python train.py --n_layer=13 --d_model=128 --n_head=4 --n_kv_head=4 --head_dim=32 --d_mlp=512 --vocab_size=1978 --activation="tanh_gelu" --norm="layernorm" --norm_place="pre" --norm_eps=1e-05 --positions="learned" --qk_norm=false --attn_scale=0.177 --bias="all" --tie_embeddings=false --parallel_block=false --init="normal" --init_std_qkv=0.0411 --init_std_o=0.0 --init_std_up=0.0411 --init_std_down=0.0 --optimizer="muon" --lr=0.00528 --lr_mult_o=1.08 --beta1=0.95 --lr_head=0.0218 --grad_clip=0.5 --warmup_steps=200 --schedule="wsd" --decay_fraction=0.635 --decay_shape="linear" --final_lr_fraction=0.1 --batch_tokens=16384 --seq_len=1024 --doc_mask=true --z_loss=0.0001 --train_tokens=109200000 --steps=6666 --dataset="wikipedia_en"
Each number is 200 + 30 x the weight over its row's rms, rounded and kept within 0 to 999. Layers, rows and columns count from 0. The size before them is the row's rms in percent of the matrix's.

# q: layer 2 attention query, 128x128, rms 0.0751, rows 0-24, columns 64-127
# k: layer 2 attention key, 128x128, rms 0.0795, rows 0-23, columns 64-127
q0,087,217,184,213,177,187,171,186,155,158,182,189,264,208,199,231,199,174,253,256,241,221,196,232,215,186,210,193,156,238,228,209,159,202,201,233,189,225,199,196,172,219,208,183,201,263,187,191,231,171,210,212,190,219,188,291,187,203,210,206,212,217,165,231,197
k0,091,179,183,193,193,208,209,219,186,224,198,178,145,229,224,175,243,180,187,249,158,228,147,188,200,156,207,210,213,207,170,235,189,211,151,182,180,181,256,234,227,214,183,234,179,239,220,220,220,231,223,203,222,158,222,188,148,247,163,229,216,152,166,230,190
q1,111,179,231,216,249,177,252,190,161,157,190,198,257,230,183,209,180,158,226,181,162,219,216,134,214,218,165,212,180,251,242,180,158,219,202,174,234,219,175,254,237,210,169,165,178,204,188,209,216,211,211,148,194,230,183,235,228,166,174,185,186,162,167,222,215
k1,109,151,183,213,107,179,204,185,222,229,200,235,193,238,181,198,141,193,179,220,216,249,252,188,208,167,178,209,196,202,182,173,192,190,175,192,196,223,245,153,218,184,221,251,240,208,137,171,215,207,154,185,200,196,189,169,172,201,177,237,188,220,185,157,215
q2,107,195,191,203,190,175,208,207,136,240,228,202,141,168,252,255,235,129,247,216,242,220,237,139,186,193,151,178,165,203,205,236,170,199,198,188,186,170,242,236,217,178,218,186,223,256,211,215,208,175,172,169,226,179,229,195,207,152,207,198,202,250,176,228,219
k2,107,181,188,167,222,206,227,215,164,180,185,249,228,154,159,160,219,256,187,142,192,217,207,224,237,262,214,173,207,201,184,223,202,191,197,237,181,256,282,202,219,158,166,222,171,200,188,179,174,184,239,197,218,203,191,212,180,168,229,187,179,192,210,216,228
q3,091,210,226,217,126,210,188,223,213,224,179,195,211,252,237,229,187,164,213,210,226,154,169,211,176,149,204,251,256,180,167,180,185,136,186,205,185,221,173,199,218,212,236,226,179,225,198,230,180,191,231,182,207,190,227,226,206,175,162,197,168,240,225,186,147
k3,092,219,206,187,270,205,234,205,210,170,230,200,191,235,252,185,214,201,224,213,193,174,204,211,174,231,183,165,229,243,220,165,225,218,182,204,252,130,210,192,157,265,205,211,193,170,245,175,227,256,166,159,213,222,225,218,190,233,215,226,176,126,206,245,248
q4,108,179,197,117,186,242,171,197,204,121,165,186,207,240,251,234,200,234,120,212,208,204,218,151,186,196,170,199,198,190,182,209,178,190,194,218,255,162,152,204,177,203,203,258,215,186,225,229,214,225,251,184,165,281,222,137,212,173,221,200,173,221,145,229,220
k4,109,145,152,177,229,167,185,215,193,166,226,186,189,159,225,204,170,182,227,206,153,226,245,192,199,224,228,219,222,177,199,239,243,183,187,207,147,243,181,199,218,202,179,134,216,204,163,202,215,201,227,213,269,180,187,253,166,215,229,176,235,251,228,216,210
q5,090,185,188,204,237,191,164,168,175,223,176,221,134,194,205,152,169,209,190,208,165,220,187,233,199,164,200,207,203,240,180,233,250,204,175,190,160,122,214,157,243,175,185,223,205,175,251,214,151,220,157,237,209,150,183,238,204,206,204,224,241,100,219,211,207
k5,085,276,227,243,177,272,247,200,200,179,237,176,187,198,200,228,239,212,217,228,234,154,147,149,233,228,223,205,193,143,224,200,277,212,170,189,229,194,228,209,170,181,227,201,197,164,184,188,252,219,179,171,159,211,164,202,179,243,215,236,130,171,168,202,158
q6,123,149,202,224,167,216,222,246,186,220,154,227,228,259,214,215,179,220,145,199,246,211,144,187,254,242,217,184,198,193,165,181,175,229,228,199,242,173,191,198,182,125,217,219,169,203,252,211,189,185,247,167,140,205,219,241,214,221,223,153,188,207,125,224,262
k6,113,208,223,150,193,207,171,196,177,117,187,234,219,176,191,204,201,176,198,207,157,174,239,191,121,216,191,198,199,248,200,180,174,210,248,213,189,240,182,177,189,231,208,158,196,260,168,210,226,162,187,217,163,213,219,167,217,213,216,234,295,218,183,185,177
q7,107,270,190,195,212,212,238,186,223,167,178,188,248,208,153,188,206,212,202,208,179,206,193,191,140,166,218,213,225,215,215,147,216,208,163,202,252,223,207,220,238,199,273,208,221,187,242,193,165,160,183,240,223,207,202,190,193,173,132,197,201,193,204,204,260
k7,110,199,206,215,179,199,128,188,180,270,253,221,194,236,228,205,160,232,228,203,179,166,156,213,209,210,155,169,174,183,143,196,180,252,190,194,196,185,197,165,208,212,209,242,209,230,174,215,214,212,187,142,170,215,215,186,238,265,202,186,172,193,220,181,197
q8,112,277,200,157,162,246,242,189,229,207,180,163,243,164,199,232,171,239,135,185,159,169,188,167,218,202,271,218,201,193,156,209,196,196,179,188,177,205,168,177,215,214,197,168,194,217,222,154,217,220,144,232,183,182,206,228,237,231,164,226,196,217,210,190,199
k8,101,195,194,242,215,173,109,167,132,193,221,190,201,253,252,198,199,133,194,190,199,165,180,179,138,158,164,242,232,213,192,184,191,199,227,210,255,211,188,209,141,198,199,207,187,241,206,226,201,213,200,224,173,216,222,187,217,256,220,190,229,186,231,172,196
q9,122,151,237,197,217,200,190,255,171,202,226,222,254,226,241,251,204,191,208,201,306,177,196,214,203,225,204,201,186,183,181,185,124,206,231,193,197,212,212,222,241,154,156,245,178,159,191,174,185,174,196,183,163,236,220,177,187,157,227,171,234,238,159,172,197
k9,108,175,191,241,167,164,198,208,158,180,170,203,194,220,140,187,234,202,169,247,161,244,225,225,195,193,222,195,180,223,203,174,149,175,240,197,267,203,173,186,204,229,197,158,202,263,197,201,221,181,285,149,192,219,268,223,235,189,232,192,199,223,236,201,215
q10,099,184,192,230,195,214,247,209,170,220,206,253,206,205,218,213,209,201,200,201,211,220,216,255,220,217,191,200,192,179,241,211,230,236,163,214,194,186,176,179,223,198,241,194,257,181,193,213,197,174,196,238,223,228,230,126,173,254,217,194,177,196,175,256,232
k10,101,224,164,220,168,223,202,251,182,172,213,211,206,155,215,173,182,177,233,226,146,233,228,224,241,178,166,235,182,223,162,195,230,208,137,187,136,218,166,131,163,171,218,186,178,186,184,231,222,166,189,241,183,181,243,213,201,217,154,252,203,222,257,180,186
q11,096,223,233,176,183,275,233,263,200,208,192,172,202,123,164,208,215,215,246,212,192,225,219,186,188,211,184,226,238,190,206,197,229,144,150,174,181,226,189,222,197,222,271,149,244,201,185,206,176,252,220,145,184,178,204,172,205,174,163,200,148,242,198,220,180
k11,099,179,208,188,221,225,185,209,174,281,202,187,199,259,219,192,235,199,196,229,172,200,153,171,175,165,198,186,294,233,195,215,225,201,218,142,157,165,198,167,249,187,159,229,190,205,188,176,242,233,169,197,208,196,204,204,180,209,196,222,133,184,212,194,169
q12,095,190,233,195,234,217,168,201,170,193,189,160,153,268,169,236,218,179,197,201,187,198,282,222,179,209,214,207,170,202,163,152,163,184,169,162,235,173,135,201,218,170,214,175,185,214,197,243,222,180,169,183,141,223,217,173,236,172,218,143,241,219,156,175,205
k12,099,147,128,187,174,188,229,227,168,142,218,224,206,158,220,238,210,196,179,225,209,214,182,195,146,178,218,196,187,229,190,201,193,183,257,182,147,197,184,177,179,213,210,207,206,187,145,148,204,172,222,197,230,181,108,192,172,232,244,253,228,253,158,267,142
q13,092,215,271,144,231,193,151,165,228,150,191,219,179,189,196,195,244,197,193,167,188,165,186,157,216,206,197,168,206,202,217,219,164,196,251,154,182,190,234,210,203,198,179,242,158,253,203,208,195,207,211,244,156,190,119,227,246,248,192,222,215,232,208,163,62
k13,087,234,214,219,176,261,220,237,207,223,204,127,203,164,243,241,235,194,133,210,231,169,218,168,197,145,252,222,179,215,223,190,199,197,197,238,215,161,209,204,206,210,203,249,255,156,215,170,178,213,207,200,195,225,198,219,196,170,233,197,190,187,199,204,225
q14,092,231,211,174,195,223,210,195,211,200,256,196,221,194,233,199,263,169,262,198,216,183,170,226,190,192,160,235,241,212,219,167,178,205,179,260,201,216,175,128,187,216,186,269,229,230,202,184,209,193,224,273,197,147,183,197,267,192,228,225,162,178,241,194,195
k14,102,243,193,246,161,184,270,212,154,189,227,226,173,195,201,226,237,220,187,227,196,183,227,240,224,198,222,213,205,205,216,165,231,215,248,267,176,172,171,231,219,201,143,240,205,223,137,153,193,195,276,217,175,249,180,156,201,200,190,217,262,155,205,216,252
q15,094,197,194,174,162,190,240,201,157,250,167,210,255,138,204,164,193,189,213,194,232,188,108,228,267,186,202,254,223,200,167,175,267,144,207,156,160,218,213,211,219,183,245,171,195,175,212,171,207,184,215,203,207,191,244,252,168,233,164,231,200,226,162,208,128
k15,095,213,233,241,211,227,209,234,190,187,255,199,185,197,185,200,269,139,191,185,172,116,190,179,225,231,217,230,239,217,202,167,159,123,210,173,178,177,179,231,181,197,191,190,211,216,211,228,211,156,211,155,187,122,183,254,224,202,190,208,208,142,257,216,213
q16,085,187,172,239,147,182,191,203,162,210,172,174,213,225,183,238,214,193,178,227,188,243,260,212,189,189,203,252,213,211,214,218,164,168,220,166,222,189,206,215,207,207,197,141,176,156,185,187,199,161,213,218,202,186,191,177,212,249,203,186,193,224,184,169,266
k16,091,204,227,237,162,206,196,223,156,171,207,196,199,167,213,135,179,181,205,169,197,237,177,207,186,215,196,166,227,222,208,221,254,218,186,224,172,251,221,193,237,209,212,180,230,210,238,251,116,187,200,203,245,187,159,205,169,219,219,229,166,253,213,207,124
q17,093,195,187,265,207,247,168,187,154,179,186,202,208,212,219,177,204,234,188,204,170,204,163,186,208,147,183,127,222,227,221,208,204,238,239,200,195,240,215,151,203,195,157,170,215,180,202,204,187,181,204,237,201,181,226,208,216,221,218,208,229,156,158,177,191
k17,100,208,197,229,178,171,184,196,281,215,175,228,156,207,206,206,188,179,199,215,243,185,242,241,221,228,215,254,131,182,202,192,238,158,187,256,166,214,236,224,131,198,180,187,247,200,204,229,164,179,166,218,186,236,187,182,103,195,206,183,164,143,206,217,258
q18,097,178,200,192,173,242,147,241,206,207,190,143,226,256,152,190,165,207,192,210,223,172,225,204,245,245,205,159,211,198,185,149,189,182,206,212,208,221,194,187,219,169,167,181,201,155,205,232,137,168,221,119,170,199,205,196,192,159,257,170,243,193,158,225,191
k18,095,184,182,180,243,170,179,179,173,226,163,234,221,166,197,223,124,171,180,220,156,198,210,154,153,197,176,204,213,233,244,248,184,213,212,196,217,181,189,244,159,218,203,231,193,247,260,200,184,198,216,192,188,221,206,242,228,243,194,199,140,211,157,185,163
q19,109,196,219,189,152,184,210,201,177,204,148,253,245,186,212,185,218,160,233,219,256,177,213,181,193,213,149,200,182,213,217,181,155,210,191,172,167,175,217,221,273,182,152,210,243,216,185,198,234,167,219,201,204,202,174,236,185,188,216,179,205,256,175,216,197
k19,107,242,194,188,186,198,198,155,190,193,190,188,273,194,194,181,135,214,153,192,177,203,191,264,172,286,253,195,192,254,161,237,180,203,159,166,184,227,215,168,201,179,173,273,171,228,189,200,155,173,200,212,185,159,187,192,227,215,211,181,282,225,183,169,176
q20,120,223,212,187,153,200,207,218,220,228,241,172,201,159,179,176,242,209,192,189,204,141,147,243,258,241,230,218,199,194,143,224,211,163,139,234,210,264,205,212,111,209,210,194,197,188,203,252,180,191,160,199,204,202,237,179,202,162,200,197,206,202,206,198,156
k20,116,172,166,165,254,195,180,210,174,229,224,193,174,252,188,264,242,210,231,157,202,161,177,198,233,234,206,187,205,201,203,176,193,242,235,264,169,194,124,220,225,217,209,230,191,199,224,178,173,200,214,177,153,220,212,223,265,207,169,214,201,217,226,216,231
q21,085,264,170,211,210,224,198,186,205,260,206,194,196,196,211,196,162,215,251,223,207,197,138,229,198,186,228,190,166,200,174,198,235,119,189,236,163,232,228,179,158,168,237,215,211,215,181,206,214,184,223,261,194,192,209,244,203,178,165,244,222,186,219,153,172
k21,090,243,198,207,230,175,183,199,222,230,257,217,187,259,201,251,211,185,219,241,168,139,207,189,228,208,227,195,189,206,169,151,206,184,242,196,217,198,203,219,170,207,179,261,191,166,233,229,207,285,197,179,208,246,226,199,208,207,172,208,167,168,230,194,250
q22,094,248,203,206,213,226,228,165,199,272,161,182,182,187,213,215,184,238,212,219,215,234,210,174,189,197,136,165,221,220,253,190,200,256,195,243,164,187,195,218,207,188,202,182,213,218,153,227,152,209,200,201,166,139,214,212,199,163,200,170,129,244,201,202,160
k22,095,258,162,153,182,224,197,219,184,188,240,182,241,228,162,232,247,246,206,230,202,151,243,172,194,170,211,193,186,230,158,132,194,225,160,183,229,182,208,206,254,189,190,231,154,203,208,240,191,177,196,175,194,222,209,165,224,224,161,197,242,228,168,194,188
q23,092,195,189,225,196,211,216,201,210,226,221,186,158,176,177,182,185,168,134,234,180,192,193,271,158,169,203,231,199,202,182,203,262,228,163,221,220,195,155,152,159,205,137,224,229,178,216,163,217,225,166,160,182,201,216,174,181,236,223,243,208,152,180,214,142
k23,094,172,215,252,212,206,175,188,160,202,229,200,214,179,267,165,229,183,215,178,199,228,159,163,198,166,199,250,227,208,161,246,191,170,189,223,209,193,218,235,193,178,175,165,202,127,182,204,189,204,205,222,206,187,141,206,176,242,208,224,221,154,200,212,228
q24,091,201,241,150,183,230,182,238,242,170,197,264,188,179,145,248,162,169,185,200,229,163,251,218,172,202,203,244,217,194,238,208,193,190,179,136,199,209,205,177,227,170,215,235,180,199,176,217,224,191,220,189,165,180,183,221,197,243,218,182,200,220,198,214,230